Part of a small language model's weights: 8 layers.
Each number is 500 + 25 x the weight over its row's rms, rounded and kept within 0 to 999. Layers, rows and columns count from 0. Numbers have three digits each. The size before them is the row's rms in percent of the matrix's.

# layer 5 attention key, 192x576, rms 0.0584, rows 182-191, columns 544-575
098:460462498430457501482492460491482497482466474499537481487496509518444545503557523512479514474515
100:475499522512526449462482539508499548474468521479498503512516517476474545498520467551506507500503
094:519526485473496512451484496479484545486556450510503524502466506477510481485538482482501508502460
100:493535467519500493493515453513521490519483480503479490472491494482507506523538532500496505501471
093:489477505475464504501521479493468524481475503542449504490493500504499532480506509498486520516443
096:474440500475534500523523525495493495498492522479522522532513473493509522459451503479534482516485
096:538475516495502498512515494501492521515563489497504522497494528510524486500512505488513490479498
092:497509516495500475518518528530466505497477546536495510461511511468479542521513468533526495461517
094:530497508527496538517521481516479469484546485506495514492528489475485488491448512521494506525476
096:466511468519498499529492450477488498498482507490497526552513512479461547497449495470509525521498
# layer 5 attention query, 576x576, rms 0.0748, rows 439-447,503-511,567-575, columns 544-575
095:501519506505476461496469476500486511547499526529476476439512432531515501492532459547476518496522
101:488462489466513506479522535510485556500503477484517522498539441495556550522457485480505486516503
088:470526495511503501511530509507489510461461525533512537449485517536503510492490472463489516517457
100:481489492472507524519507543492487484512505502501525542503515499502515487478490472488517481536487
104:484482499467529510456503482511483482492485469489515520496508502502482454474482461500491516506501
094:505527482485513552493558462476512478471529512512512502521504502501529488465530512469488457474501
093:478498496524499476532526531499465522490531521549528542526497473514515511536494472513527501487471
095:502522499517518501485528491470513536501481448472545550546466491458528498531525498494479514482512
103:448482453515483496487486515504513575513495490539502531452511495469504487489452480487525543500489
088:499495477522530481505484476480516499455478470493482464529496500502519478488526460537482510501518
091:489483519505466501487508508474493498540531457494524508514539557503500495466469528487537489489500
091:497531518517491490479540463526512528489481541496434559482536472502471540541518545507546504487559
090:472497495523497503494545521498556472520496516510491520510486459488470458489495501509530547503514
092:487448506481496544503477478507504514514511482482516485485522483532531513463494461510528506486455
090:505489509485547532490519474509483508495539551493489525500490478507500558430483496484482445502446
087:505505499532486469471480503480505534489459497508448502483563501489489500513465524528525477503509
080:482507484561506485485509513494471483466453503512513506516489517484507492527495471437561502472519
084:544464503499470500531515460507464463459497518470526516484468519500461524506498467493520532510514
104:542478486514493444500479499483495496495480528518478491457478521518509490464495468530512510498556
102:466533454490500502516525538506480463511514518483555522480506458483508508506461544487528487529549
107:512507499496440464489491505491494503474468499443513515477491462473465526536493491550517521499490
106:484507509457469521514532516457495505520535499491499501491469497483493528485474509517503480543511
097:493489469470484537483537509508520471500502486501509532503493495477505472516494502509526477491483
097:489492526485502503526525487500526522458526501519491491520497466484520511433508508520463490511512
098:508526499478506489513505456491476519482553493532490524554538483504528504520499535498552532487447
106:476493491536541476489522477521515512498502547530473494505511498473528466512520461438514487469535
096:492453504495501482526511482530477512500471482530544509490477531498508525518520501466504466491484
# layer 5 attention value, 192x576, rms 0.131, rows 128-191, columns 544-575
088:489520451505482553472534458513489500540492479538486530541537481517517449514470458470515512508493
089:460522523533541484501496506474465502532476474512465499546485527528504492466509524479505495540498
089:456485487493523469471484517503526516484494512495516527428480537502539531522513524474507503529512
093:503519543465493520510532484500536481513495505414560520493458492513485464507541482478485485523502
090:552469500498492470471513471445516499425489529494497512504492474469505526517516511457485501503476
091:521451520499495523506460520514531512473490501464527477513518454503496470496490502484492477488432
091:506499494518504500491484516488527487503513516464529471473524469527507517470524511492466510499542
094:527519459509481510510512456524456526466490479437461501516482518564494487502498508460498518472496
096:533517478497521538517531554557456480492475503495518460502511482461493466485445502488525498489532
090:456467442476514424482447538524486545530534515486512499496535464509492473485526493482504478492501
090:501504511486522467519520501551493518439538478525507493527517511524514481518552468454544452501461
087:485508502535493480468476496516488540513491484518475482505477449512521487526533486489493571517481
095:509511485452481494452485418497529441548505492490450512527505511485502494448488460525497471522502
095:536542546483492491500499523498506542536532509551536504479533528535532483500478490496515467528483
089:485533471504471529487505475510488503486476482521481491505550515488476491500484552494449479541509
089:544517476504504493483511452482498467511489542522495481499490495440521522483495524523507529513502
083:550499448511463494504494499508491476473535518514488517502472516512539500552455528486502495488471
086:490512500466508524496508498502549500509514460505467481514504512517517538502495507542508517495484
086:469467495473498508528486482492499465512451454501492477520497546509521470541492557566528510498471
094:487465464517505543526504499507447505446504541509456525513468503506513496522501520477466527497487
087:502463479525523490540521496441509531485501506509534535502464454490499522521503505486524507494528
090:477491424535517479512503445492456476512496556506504523518520488499524570492459488547510515520507
092:431462536480509504456523525500493459513485511504496506515517487491499504512537501515524483519470
091:541478474532523547505483507519446483509519489502497495516485465484449496513531468473507527477572
090:503507504543497509507492491496532506481518471499538509480511505493504494507501510542487524489499
090:493502517530515536501520506502463525481537514491493508515466469478487521519509494514491480506542
090:518560476440479502507485464513536514518491493518514491486518508512517495512478503503515494499473
091:484495482498520510523529481495515468498511550481491501470553501503514486470524505507489503484481
085:508525490512506496541528459537563507521492500464491527475506530502486482519489499496532505511518
089:478488512540485459517479508483515503479464518504503509495492515499511547495575517510509452490476
092:536507530516498471511501480489447493488492470530533499494465468504510522459524488461496470506523
089:492481501513496519476482451512442488500488542513535464497501522497524479506512475511502518473510
089:484532507535496537466514477505489520533511495531471489513443537540515490503505536464497487491518
092:484509502491517503519479468472457516506501531484480499487507518477513551489517483549529421529476
090:527506472502464482482489503534493515445471488510562490478488440458486502513505500529489509523498
091:508535511528554519509564452504488472502447493504526497507507514523517546498483461490515454445465
091:510492519517499498489530529478514486532498540442505477499559478508511484506493487516486532524447
091:482481511509482485473527519506494547502476514468503514498492505506526481495477503457474473482518
091:534498538468503531518509478466497552466515484522491500507532523537466436496469476479496465487484
088:511496504506487466488471502487428517465484496521521469488484495512510477499501436546514481465502
089:497530506493465476476509480459517544473495515489441500515494533530523529546533479479515479485454
089:520513528513529471485528483546502474520490519468536500495536482517494472490486497493513511497503
088:523533473522480496520488485496543490472543492470548512449514531525499478532512486458537520505491
092:487554506495493483496556456531516498504499455508538520496492503492495469527494513524468493467477
091:483496524456508489499496507550512526523477531462509507505538491483521461500488505512502529510502
091:515526508501525488502495540504482520484530495494509457495469536522509517513492503511510493502536
090:527513489504529512503485524492481510502493528527514504507490492428490483468506513523470547463476
093:479465522446509552460495496482487519467453522474466508502479499509503490489526495470496506507554
089:502519467452484485501504520515517475474529477501479466515508507464481483526553474476480513496441
089:484500513471514519508484493513518499474520502510498463515472491506500501471526507508503502492515
087:515535540494495486505504521501491485470522509473470459469501503516487519497498498494497458496485
085:514508507522467488505513483529537499508478477494469477494511526495484479550511479522487539474459
093:488496465530529482510544467479490484477504539486517512510489505511483463507459451500478503466485
090:527486493482521501504524515502459521504478543486474516509523496509472477489505514505486487507556
086:511550504456485464429500500506502483483516515491518517482553485562507501491526482489476499495528
090:508471513493494479464492506500536470547491477458529480503529533522489501489510529516486543493491
090:513490493509505522511479543467545518474538520507520500518522505476515506494542481503496477476574
092:497475510459487513523496523531434498530479466477470515566488473511532492513472490449501521500489
090:507481510510538506474551514564467520557476512497523502484527488508492522452491462489500457533498
091:504539484485484524476470441491499468510494503484533519527557490498501528522486505522514465478487
087:531478491477476481512514499514460515536502522498529499490486453498493425466544507491522465495481
086:483521519524525490504489527430510483479539487477520514521516503498503479510521524446516520479480
090:494446540489499544530505482496480470523493523497526518505449494509476504511534490494510506552478
085:493478496467469516541502508488493521444505495503500411475466495468519458523524524524539487542490
# layer 5 attention output (transposed), 576x576, rms 0.11, rows 384-575, columns 544-575
102:500510550504518509490477491475509552506470516490499488499489465483462497501535490537511572454488
097:470507567488527512512512498478495501488475470463515474507510484521497521497488463485522513487519
102:485435501493471450554491533511515526480552511523493524499454495512504525500504501477508452531518
107:503489476497545529481501485492527544491541504525511538509490490548538436504493500491481489485477
101:474530512563517512526476526524489494521451489461519492502436515519524480518501510545482478494487
094:492513476523488466523506495511509498465493530509497508496533484511509502492479491507502531537468
094:458523471519501464545475465500470498514462492515534533510507503485455494562531471493491501505498
105:520476506514502478517486516507552545487500480451499478501483470510489533530498492489534527548478
101:464543495487544511515485525526492525488475511479496514477516515519482462472492515530469503436474
091:500469538494511461553497510515535519510512466518478483516508484498478487514508501518512519491528
098:505461441486471502498491505483478515441508494493437533482483472517531492427503503485515509519537
099:493487472540520488549512493505484492493515519520491514473516532496507501512478479517492494459478
100:515477461485484486521484478470477517439483499547505529471484502476560505452501499480504522481507
104:535520524450486505475494477503501500481514475497501550492504486464508553498501474522493500507491
102:482512485482486503529450537489523535456507506517453495464528486493474517494506478522466540483520
095:504461516515488503511503491473482471548485521515525479494522474479485499505524479495491533487495
099:522502499491503480497517498461526447471505529486523526528478495506481482466492508475481517515488
096:487476496503506419501469495505519488512517502514507477515507494479500516503524499489476534503543
100:501516496456453508524505494484543487476455446498537477528485473526462528524509483474493558485529
107:467451481497536531475521514539484513504494486506532543474512514547449530465469489479508498521482
098:489524455513477534464459497508522441493462486508519509489482502519510495510517557476479515476489
099:505481527498518483494498512518485501548512492517459520495455520486468505487529477488530477500466
100:477505494477560530487522514536530533476512508483503518497486488497482483490515491542552493464506
100:465450530530515476521490525495466514512494496467502524535488476500503506506554455494491454493502
103:508456459501505496486516484487456545476496501484495443490512519479499481505464514540528529488508
104:513484501510497522507453504492506529516461500538489477484490533497513487485518484496498486486472
091:541519506479484508452544470492535483481487523523500502469579520497519482501482486478509489510476
103:532511472444488485549506493511522517487480540497503513516528536506524513479500495518502494525514
101:486499466463537508497502493490498482468475516535487533480522502473514495508485538485487559537465
100:491503526507519477567474500540455549531520499513511490509473482512545502509516517481500460551471
107:509488546506502450513511480509493482471525510481466488483512526547498466532546478544499492479470
094:494505509543519501485497478520517505453477499493511510527496487461475467471522507507496490478506
098:505508513508521458471478462453505504518460522493480491464483523579482493513495473478515460541523
100:484520523457531479542515497488471449515491522484484521499474503482492549495493525496491569497516
100:515514510509533487486514498503486507471538525487532481506501548471479508498505477484504496465494
106:496452494525522525506472542519489530501487486530461492493497504518544480526502527513499515529488
093:531472520497500524517485456455490504492477508532502468474486475477476513505495482511483534479495
101:482494483515496482470505502498461489511463422521522465494501515451536482511468491509516511536503
105:492529476484520467477465522479535511482518522455464498485560496457499469477477512520502461506487
099:489485525500492557510477481542486467524517501476526540508530487495478498498500451486506519486467
099:480501518493508504474497487494453501484524516504506484502531510468524538515495488484500502482500
093:480523502481523487441509527461536492480513503480480489528489506462530518520533476473473497508521
102:526520515515519490513528481518512466511536527490502525507519513528497529463486521514470555470475
099:493503469437500484484489491491528498491498490522483544507478518512501483529482475516476431486540
102:497477507450513470479490516527516500500550528482500490502480483479490511501488516495497485477458
105:501509494504539538553513491522493443498474532537531498513450498479497472474503498498526413500491
100:528502509485511510546505455478536486511500472478462526532490483503522471472510531492513470542489
099:547479502511516489488508479467543520480529509417483475524444527485517522493467503505452466508534
097:531470542501513432517496475509496511524543534434535462512497498508554546537531488523502487492504
103:502479471523507459506495534511520519472504507520525517501490498475496495503490472492503479509477
094:461543515512521489439490503510503514542499494437440471551517439460537515498498468525480456464501
100:550494557493435490501497481500509511533508501522502467497498484492474511497503472450489484467520
106:527505494487488458543510520491518491500469513512463526514528512449455523503549544466492533479468
098:474487506503461499519580500513484544457514469487528521519484471539510496509516535511533544480503
091:505438531492532542520458494512490504488480411502518489506488492546493521484503453509494494517499
097:519476505504449467546483486488494529487497534510479452461468547479540505461455518517489472472529
098:483478527529475479524493515490486497501555552528558517509500523459459484478493490481491475536492
103:501480546541491521495502509539489481523486485504489486483492571483508512503534543497522512491473
104:497486536514494520444515480490529520505540502530548510511531516491479481504477462531507484493477
100:457512530493445514540516486500484497502499519512478520516556535470435523487512492498463529507518
097:478524532519520535466492541546571549531494530463449501492491501492443481453482473488524476506483
100:490468514523507514519478525506485486531492483494479460482495518498441524503514454498521507506465
095:492496515482483535477466481508523523504480503478496532477473471508486509493505463467477521479492
101:503519531546443496516492450504530497486484549476498463537490473489520533503479521513488481464521
093:534473518554490483488496531496502478528512534512481560481519530524519507476509513536513524513476
100:485511523469499492478459448437547479457523497469517496480514483485479533541511491436492483458517
101:521503512515504507535509474506523550515523462505511516518516538503495518488510505549477528496509
094:508490460529480491504507498502497486482529491508493468493462447475501468499476496517483479504501
104:479529499497519490477478483468496547478530492515459476504510483490483488481532496487461531499513
103:544466520469473476555486501483493418489510525507509487516490482480485498529531472528476508491492
101:511538499508531505481507520527505485491489531492454507512524469525513484485506454482509506469471
095:530564497515506555483478505528489463530510537525526524505492524516491499498495482535536478485489
095:486539531527520551498492485466527508508537517493481532508487478519459539456493483483511472519506
094:520496465500506471524482518547529498465476479528520512503540480551505444467534491472547494464509
101:516515487486485503544492515514488498467459515529507503494444503504442523491501504513544523499485
094:528505464499489546542507537486502505513465478513527493515500507534487515463484520505509484481497
097:479505463516464456556500513503528474466509441512486481438483493508500451467474499506520513524486
097:490514512492492474517513519506519472480486484494469502519501505486528505535488496485517471473490
093:563536504522521495528511486480504539494558503487506518517464526498491527507496494473496494525472
108:524503557459554450466497487524496499475517472484537471515496447511507503514525471452450517483522
097:522502488483479487483501453484477496528463497504489523463478538485506469494521527461507496477488
096:527552522472494495486488533531465531499466503486529467489486516462508485517496536521484491466481
094:469513452513538482510519543447476460501508472494524467484518478559474482552525484496546500497472
094:487533519490545503525473472523524528517535484512436544507528493523514508511504510466472502544530
108:511508479517516527493501484494483530505489501554456456491469524494534472524445470492504525518478
101:508492562462538517490534461491488518530521486480487502505484546491487552493466466490525506478476
097:550505492474487503500500506509546501460491488508496491506500509566520491468500426484475491488529
098:505467492480475518500525524519497550536488532495510491474539449526474540500570488560458482511522
097:532497513520536514472456516513508480477509488468519501487498480542483496494492521465508506518511
098:483498513485517469534513515528501495498487471529568537444504487494481469511487498478525465522545
100:509471503500509490469505498502482505502489493522503491466473480529522522484482446483497493491475
096:465482539519501465522498488553496505503497495503528529522522498521494499500488480477510475498504
094:495494523528461485491527561523496483521515503444496453532506535525512529519482477513487492522538
098:523498508491499450486485477504462537526519473510502516494460472471517451458512509511479466537461
099:486514501482484497537508516491486512517522506521533494502520458499483515446516478509472507542478
106:485521516510492490537489523525489514521544488493486468516514503468475526538494505529487537505474
100:487514462458505507472465520546530518448440496505475492500504476502490458512507431498543442519527
099:463496489492488475519478523503497542516468507501527530493510464485515508533500527486528488515496
108:462512492496471500494503505468510532510509487492512494500495479519530505538484476532488483566526
097:493540445493501511485495507478491488537457491491511489484497527514516518475495469469523498527477
100:469510535509510471460506453506513514445441511459498517509528526501494521483497477499483477484493
109:485509500482534544481530514510528498511492516527439487468511492515502518530490525538529505518510
089:549510504491501506480490474475480561461521481526468542509524483516497521496484468503471557483534
099:546504477508485467495519466474539507487454473504532500520480503524484498527501469530473459502489
095:487566480506499493505512542506518505505481502474508538478523514483518451485486527518510537500498
101:527540533497491484519505485523523465523479560487502480530532522501537495509479534484525492461496
094:511485526469498494450496522467531496522542463465511507487501513531521536488493477488508483483461
105:487518569475497460512498523533515477438497530460447466509528487512531456528510492500531451476543
097:532506484538515513517472507506501534520474499458422503473471509585503503510509510547531445498509
100:527485506474445509490492507528500527513482549505468460488469506512517526470492464464468546459495
092:511484532488493492466490547552525498481524494484487504524473460518497490473492474507511492521493
105:472507516498531504514479529477462472466452493482470486524509522530511526499497505466526534509468
094:482486479486534485531480518480478496516501506520502477505463504504525500503468501512489495539541
092:521493476522492467489494509490510461504514412510493485502471522501519519490524541485447476480500
105:534498488522485506512515487512463538464462485485500525539485513459490486518482506495504499473467
094:525510530519500475457544461514513456490474521508436511557530526513536487502495482524511502451543
099:532499517506501493502508483475475502501489499518496508492469505528491519468470486484571494490490
103:507526507498519511452496490508511570464452481508490425512507490522491486446462489538417505538495
113:476492552508471490605492527455484477503451500532489510468493529493494454502486537464541503517481
094:494524530536506485512486512465539524503516447508513465520494520502537481518544488510497498503492
095:539525468537519518493516501484486465524493542484520519508473476485507522501474501446504459507483
097:450485485496504542522522497515499516510493460486484528474522476500516467552559457512515487498486
099:524517505527503478471471527506455465497482537519495450529473525503496493510490524482557467497520
095:458509486552499505435488478529510435510540544495499485523518536484478520468523515493473511492474
100:483525506492495463548514548491502476472521501502490537544506526488469506550493492474482522450495
095:467473450475498487556516528515514503486472495489490505562488513481547472502544523547485508518510
095:516508493513519504509507504486450509515497499535515528497528512499506523454453529444487500502543
100:518489516515500455536497489500531501489480530451462493500518520487459500480473524508516454475486
089:499497550520437532487515492536446495535487485522435509471492481511481523515465476478472482491502
095:535536484484509500492476488457541543432521486475495506506446525502526459456491496498461498501521
090:514534507488483531529509473490484528465519506492499517481486530523510500503484490467529488507511
092:483484510469475524533525516485520500465513505470496513480472510496497537501516526480496475512516
092:461495480466490501481477492503455510519490509522508537503453517512499481425516501495440506480540
087:485482498542484460494431471512514453491486510446474540508513502521523490523504505509486530521506
093:548530507511546513534505534489508476483526537457501514538529453491495475516514476513456470473518
095:489516469498556527509463510511493478514492498497432511519483512494507495456519520482476505483500
094:449545503536491530494492548477514510520490478480516550467542503506526476447496478508461478481448
099:531448481526496485491503503500515513497519490492513491464513488563507457493492502530483511501481
091:489469498449456482509495510498514522498502492459473509523492552512533484505495468518448479489525
091:492479508467510490492522486442492520549505536468486478531498505493445493485548516494530517530543
102:539496485446507498501507499491506468497488511535512509522483489458541470543511498503502547467477
086:528515537455507497513463472528502469523503509495480515488497465552486469499515459500531494526506
091:488515496504423485526444508532489493507504500503513487523499497489483505509531490503499548484501
089:515504537511504490543501502446491485512486476522528527527504463493507501489527493488479482503527
091:513472535510503495468486536448514522517513496514536495480489529537521515485453469485503466500502
094:498511509498487449500483524506465504508498500537488490528481495487507497526507478505515504538487
092:470485501472534533502488499528508469456489464516534492516472513527474487491465470499527497546460
084:514482451520495487536484509545475515487516480502483500517494505487435528496500494445472518538480
084:534486488491553424497519505499530489488562515483490499464493488501491487479507486517523536518529
092:499509498527496544455517508526493491517507540486489502495494520522513502493482486488537499542500
092:491502486464505496504495536518484502491481516488487515508519507505508474503552463516505499467476
088:499487537478487533517505504516515552523465499511482502533511458487475519500468489512522470448533
090:527496492517431484486489490486542525489452552457515500494530527514501563502458521475479523537527
089:460475512514523522483490510515498492472500480533455477497499556521473499468489501507470475534519
094:499480516463411479481524523512524509487499489470484475487525496503522521530501483496493485472489
094:526489478487467473496478466491432516503519513464477486528517510483510529511513512521500475500504
089:483514524478483522525526489517494491525469482497545493501507481495475509511536539484495514510501
088:477481489519465487578502514515469518539496516465473501482514493518492471505504527503488482510481
095:491497509497475500460500468531443494473506516453505503484468478557483507495494485483515542476501
091:495535493522483535521516495520480483497518522518512475491498513507523485492495528475514553491539
092:462482488504470527543511513517520502527480541532472452515509545521509511512532500510496462557514
091:500549523491490514506506520506440485509510511488449467472490526497474485487504483459463450467515
090:486512503520458512473533517468492518480495496526535495494479493489520507514557488539509463477527
090:464513489532516509486519515488468497474459533504507483468509484516522505551496523509496521503531
089:450492540504519520527489497476504515488502512506533509504456479500491499506483510458498524466494
087:429503477504512502492451560495511486494508499508526509440478517485491507536498530497527518530460
093:499522518475519486524513518493499505475551478494500503494511500523457469508454523495455477486495
093:460482456510515511511504531496498499459502485481569510523477533464505549476483470537512503476499
094:498511482511508540515540486522495559487480533497496531497513503476502450555530543504492515485513
089:498454492453540504454473486494487498472508477536468465464525566490504507490514477478481465474486
091:515483497569506493465500456482533502495540511495471546438467508503550534460476503506475493523504
091:481466507534493449490468536480492514527449538513499517512451466531513503504525502546513506482490
096:527497489469478523510464486479505436522465493507486499499474506491529466429518524480496536526481
093:511467500508515490503451509492491467517495512475490509520467472494495510492496479513492416496491
084:516528521483480467533454512476464489516506488488512537487495501499511480512531508518509527521485
092:504473490518497494473542479509499468492481510533487542507498486471507535492441455499508490462475
092:495507486498548522512516478467506473480483515485470499514512484505517518478490493511493513532518
091:530512492501483497494489492474495488463564508535488487500493476480521517518516474533524512512511
095:525480530508501484479483509550520544515474492481491508520494439498490515474490515426487493500491
092:525520561495470530485483492476490486500446518501532447536472526431537496467486505493468509492517
086:447523481501492481473480530487498478493437467493470525517491503528481517501496496451530471499480
092:525520502508534512502481516511505505478501540523469482499460468493508507505507517456499530532468
095:497555537482470498503547497537479486485505527496524528496531473470475528515527503502546487507468
094:495465523512501479489506493515494517516467467484495436464494483505490508463468469470483490483518
091:481510503534547475527470495550519524491510522471490456518506489501483488483514496470562493501470
092:494446472532461532536500510539481521514488468494505570497475515483497499522512532441501483525498
088:474491517530483547490471525494515513478500488472547509489545505506498466474465500510465496482529
091:478560514504521510533511501501519488494523581512463535470521515448499526510479525504507459506511
091:479555510510508487546519487500494511529481525558448494527505447486492472500495523487511502485526
086:509520480480517524527460529493493503517481505499417492524491531509487495519545512496521489524471
089:499490492512550489478514476494507473534484483492498514496498427489459512517466497533525528463501
093:515495491533489506486519498521508509504507534516495420523475513504528546504524471486498481510511
# layer 5 MLP gate, 1152x576, rms 0.0967, rows 0-39, columns 544-575
107:525493544454487515454450467496505485463463457487515491454514459534511488511478522509476478545523
096:519499496483517513479499465464482496494483449514531501477510542526513516526425488482462474471499
090:538507523492555497552490483534492503515536531488474479512477509499538500489465514511500489504490
111:500512505520512498514502490463465486500508485479487485504511468508510528509521538485464520510523
101:492530490461524486520532457459424526511486498499474502480498449465506518521501507481467536475504
109:549452496521509492521516495431492464508527449478516494510502506527518528477492466507462467529523
103:509501513483526510477503526509468502493506489475506531522500526509522471476527479534498458511527
090:534478523470522538501521524476490494516485480529461522491499495526501526508498530519464476476506
106:526496509509483536466505482524446498504493444491455480519479519516488488525533492505505479494483
108:465508473458481539479535516515534506543488503480469519446547544477522513465504509489542513451500
101:551507508536474501489529495481492490499501465499442468474500488491529539527467459481469499539459
092:486531528496483508514490478515556509532532530494490494504483534461559470514498484489460493498501
100:527510464494496515486490489522475521521482497491499487520538479485494525497504548546484512540496
106:505502538514445489494498501470495497475473475480495465490559502485427489529517505518494506501497
093:502495459475535513503537482488472466483470490523516505459497515483522517497485504503518493504510
098:499522520463509517522452495441503506452514504492499535493485529524498512472500490520493493446487
103:479504503538500528488496471507486487516502459485504521508529485486512517506507483487439491531547
102:490522511508497507533510497444486478503499476439476430497490513500483491515531469493504487496497
102:501496491480516499501478493513493548514516469516506491493500459480507486501465481455478517460531
096:521461491530491493475497457504479539468522419528508484504527509450505559505521546501518506533542
104:503494516534489469504532486476469504537498543498504449527521494477475478533524513494498560495532
104:514502490478489521494520539500490528483553491509483524469528550494465484519512506499515510529514
094:520510538488499470515548490484510472509500508504524445454516482510508492516479511500526508468529
092:481489497472515521504477483470520509518533490451465468492497538517552465550452483493502522479497
103:517516515485472512525525485542505512513491497538511511461480467495480506486489506500512488503478
107:479486482489483500541509493517448476513522464522503494482531461512471482481504485479506482521512
092:465507499527518554479531479518499513530478513527548454473484513546526494538504513505504498510483
107:524522484503523523517534480500475510440480461481568491482531503459536512477493521549487509477498
093:518536484460529494443502490453525532566545469548449519470492496508473476526529510495470486496502
096:543526557507531491509500533506499512498512499488501482472500482511496505518472466478510504527485
107:495496521504513485468525526503505513538511503447532459468525463561483542553456498554513490534499
101:486543520501481490537510478509480485491509550490485506498503484486503493517526468486560496529535
110:482495498472506493518506533507493497497494458452498515526498514455495481525506492441488507504463
091:531501504480522494502460491475508446483499494512532487501510469501486523468527521459473484516471
094:514536537563427466442480537501486540536479493529489497504431507523478501486487505517500471502500
123:499533537535522491502518514471472505482505516521479517450504531478518459477492508506526517518530
103:473461511561533517517478459523499506518503525504469486511521513545497498502511489490487515525454
108:502503464507512516477524481518516486463473545516530501503483486563490492493462538484498482527494
106:524492487523513489503488504485550512505490541524522479516472485491481448476521526475498534501475
097:512518468515453475492487462509472508480482512494504513475440491493518501528526513495511480472489
# layer 5 MLP up, 1152x576, rms 0.104, rows 0-38, columns 544-575
103:494492498480552539506528502537547459536511468482501547510520562472501489499447503481503496530505
095:518488480510461484507584479525505446532502515487444470481526506471468497524506504507509482506534
094:518500514483491517495505509492486464544459515525484494513508559503471478525508577543522524537508
117:555469493479529482475502448523472469507578530503487486488508490459463471531544508493513458456470
098:509470489514468450504489513469477497469529515505512497476536480512511487509532500488504495488495
102:570501512482493512524486510527524531483505516547523541498477522532464534492495460539534508481513
106:487506494516507492499523511491552518500480552486449490526458489570465557519508485491461501496525
089:515482515475553498508518477528515516465502516518499501501502510487500486512494532509465512489468
104:488465529484525474565545503502555490502509501479502513517496505443494466516460516446512530529485
114:515504510498479486536509534471521485502492499518509544535526506484494447506522477493496508506494
100:482521532495488473500518492474481534488495554524513519498428489545518484529495512550522515515532
099:513489515502547515490504524473497505542508477462523508492508499465477545489519481524516522481504
102:520486463521553505504502526488490457516514453484512484525522515497485505496522518522458449481526
107:492515536473485521479483504537511483499505469497499496498502490489488491516476465479516492531513
096:503471475455457472517482519509531507510506517516510501505470520466477510516495506511490475523516
097:480496492485470502513491553501528514526561538475518532469533510488509487476501474485526514481498
101:520533527465484482468538451478519492442495493543486550541480470493512467524518510543505531507520
104:475475527493459495495519497502517460510526486507506511504483487551448455536476499513491525488473
104:449484513528480504515508516502504488525470488508504546480520524501498434546539513525526505474478
099:465518528500464492467499504471533530566506505551499466515520452511518501556517471486447517503473
109:544536503512534517431477471501532508457458459466494542449515499503467473496465459517468475465483
106:492467523526489479471483475517523510555492548507484525527550466538515521513472518480513476525522
093:494479475510507532513491493491511462476483459496426468500540529501453475522486537502514500443473
092:504516533508476509470514497528575473488442497515499539518452482524500464511503500485496504493508
101:534520495541522481496473496502495505500464489481503524482556519505491511423478498502499489499534
111:487464550485489490483438504503489498499526498513528521506517476500457535487529512493506500513517
086:523485523509511494524492507506460505508501495492480526524523488496461529508511497492501473492503
104:522506484489475468552528475460478520484496524529526497478509439488530476499525466528510492466500
094:512491507488513494493475512501492474465457518501455465530509528531502477535489540487491456471466
095:484491487491522532499529497466489448502458511452515516475460514473465479504510489516507494498535
106:478488495503505506494516487481496528516536504500485462494500504478530519499490505508505514533490
103:492488482550566503507548512474517539513458476571515489523505503490485506533493514470481532483507
098:496484511498521493468464459556537525541520479525486470486528544477510515469508490515488469502520
094:522532470522504483489481491464488495499486504495505551544519482522482509465510500498513528493519
096:491490492523491496509478504479461516498504491503527556517476476502555528500455537473516512453492
103:498461525516439465475493464460476543507520492458489515531485484474502530457502494514516482463461
102:532501478548510520523517464500518498515520525472488523484539465500514514536476503472460513476521
103:474532488511522509523542532534496524481542496498474507485492496461524547536523517563458534488516
109:492482490507496513516515518513527519470447502469476505516535502489494508508463494507520497484473
# layer 5 MLP down (transposed), 1152x576, rms 0.0986, rows 0-38, columns 544-575
098:472493498513467464491452496498453504500498525563534475568476467508549500471487461563487514494556
102:492510491520518518495503484486519475504504532461521497488513482527495555508474484538513540528513
098:509520438493515480507484502506461478495500508460488465445504461503544517462455468462515528542473
116:476512492508503515526482535515485500456540498464489486557467478443536543488489501501491498511560
099:511519485512525502469518493533461499487513474536550542539467504477505508450492510473508528508523
108:505483534524503500524536468535484508503541526517513482497493454538511493515505513516495480490507
112:512499481524514518493496494489516465528493468482458542502468481506508513509502519514499449483490
093:485497499537493460537495519469502472568532489507478513485499552503526541494483453507514470466498
109:498529473464524471484533530482493503498511525523434520512517490477488495538560495522524507499530
107:525516458490480501492500516539535507462472530523496460500557460503507478470504506451492489505481
105:467528509491517487520521513492533518487505485503520503491488495508548507505487480517511479532519
103:505469489456534510468471530486501484493501467477482516468513531487552503477516467515518541517509
104:526540525502473518490503508497504456526450538493533521482496474475552495513477483476483510482553
106:521480507500453517513543506519500472537488477486473467494538492480547508478477466504481490501491
094:461486458498533510517523486495507504476484503495509544529521522530533518545506495551502493483521
102:503528503483505515486496498530519554504499509458494572541468474493522499462459490525473464519540
104:504486510489520472469513488460512481478492477513493467492436508479518449508502512454473496487520
100:539477446505518474486484538538515503501555546533532507485526536464556473499504508479498548486496
103:528516529511497519486499432477494468479489526497513495464450499506535535439497503521513496507483
100:489519514488536545484511505516474529458477537506525495457511496519480480502535492542540472537488
103:484482518482515481508543486502514517486501487506546484505491515584467512463456514455507497576512
105:499480456497511455498501524527536503491521506535481521450500492524534480512491490497536544514458
100:547448485500456494463476476490483498470495530548521537487507555445512534490504492474486520524537
099:476474455454516507503469493467527457497521505485494516502474465581509495515478505505442493446513
104:517485432482469535513540504511544484573504491509511487515537513504490520498492506476518479490490
108:544506473513526543516504471487466507496468477485497471467525498477510507487457527524517523534469
089:519497478512492472498442473472492514472504552477537520482536514484520495464503471504498523508514
101:532496501516527483470465521520570513475503502516543490509502504516492524509536481506497499495522
093:507505503523501505498494508465499520489538513491543512533470475474473523519472491527518539536504
102:506486470496471478510494539526456493484494517505502488500461501463448518495474459521509490513436
110:499474458476519501482465513477514504428511504485523533482532502465517471494499544401506480487496
104:498490527465484524485483505491463470522531497491494527494494505546448505498496491507517490482485
095:499489510509480504516527480484443446488492494450534540487504494492492519536529482497525506507476
095:481466521525493527453492512510494494517516495464524482521513519536511452502514525526496463509439
098:483484526486510508471510500517524506456486505542474490467520524522487494528525480485500477528519
118:503534493444554461500464518536518474506484446485530476519519511528481491522487472481506469486527
101:538473478494534504536493483471517536503496495485459467494498526528514499467498505506518521503505
104:509499518494501479541498461497486477491486522502489490513543505546504510482531478480498537482480
105:533527467502505515520485519465499519507453552498458500535453519482516524496493508505460505529543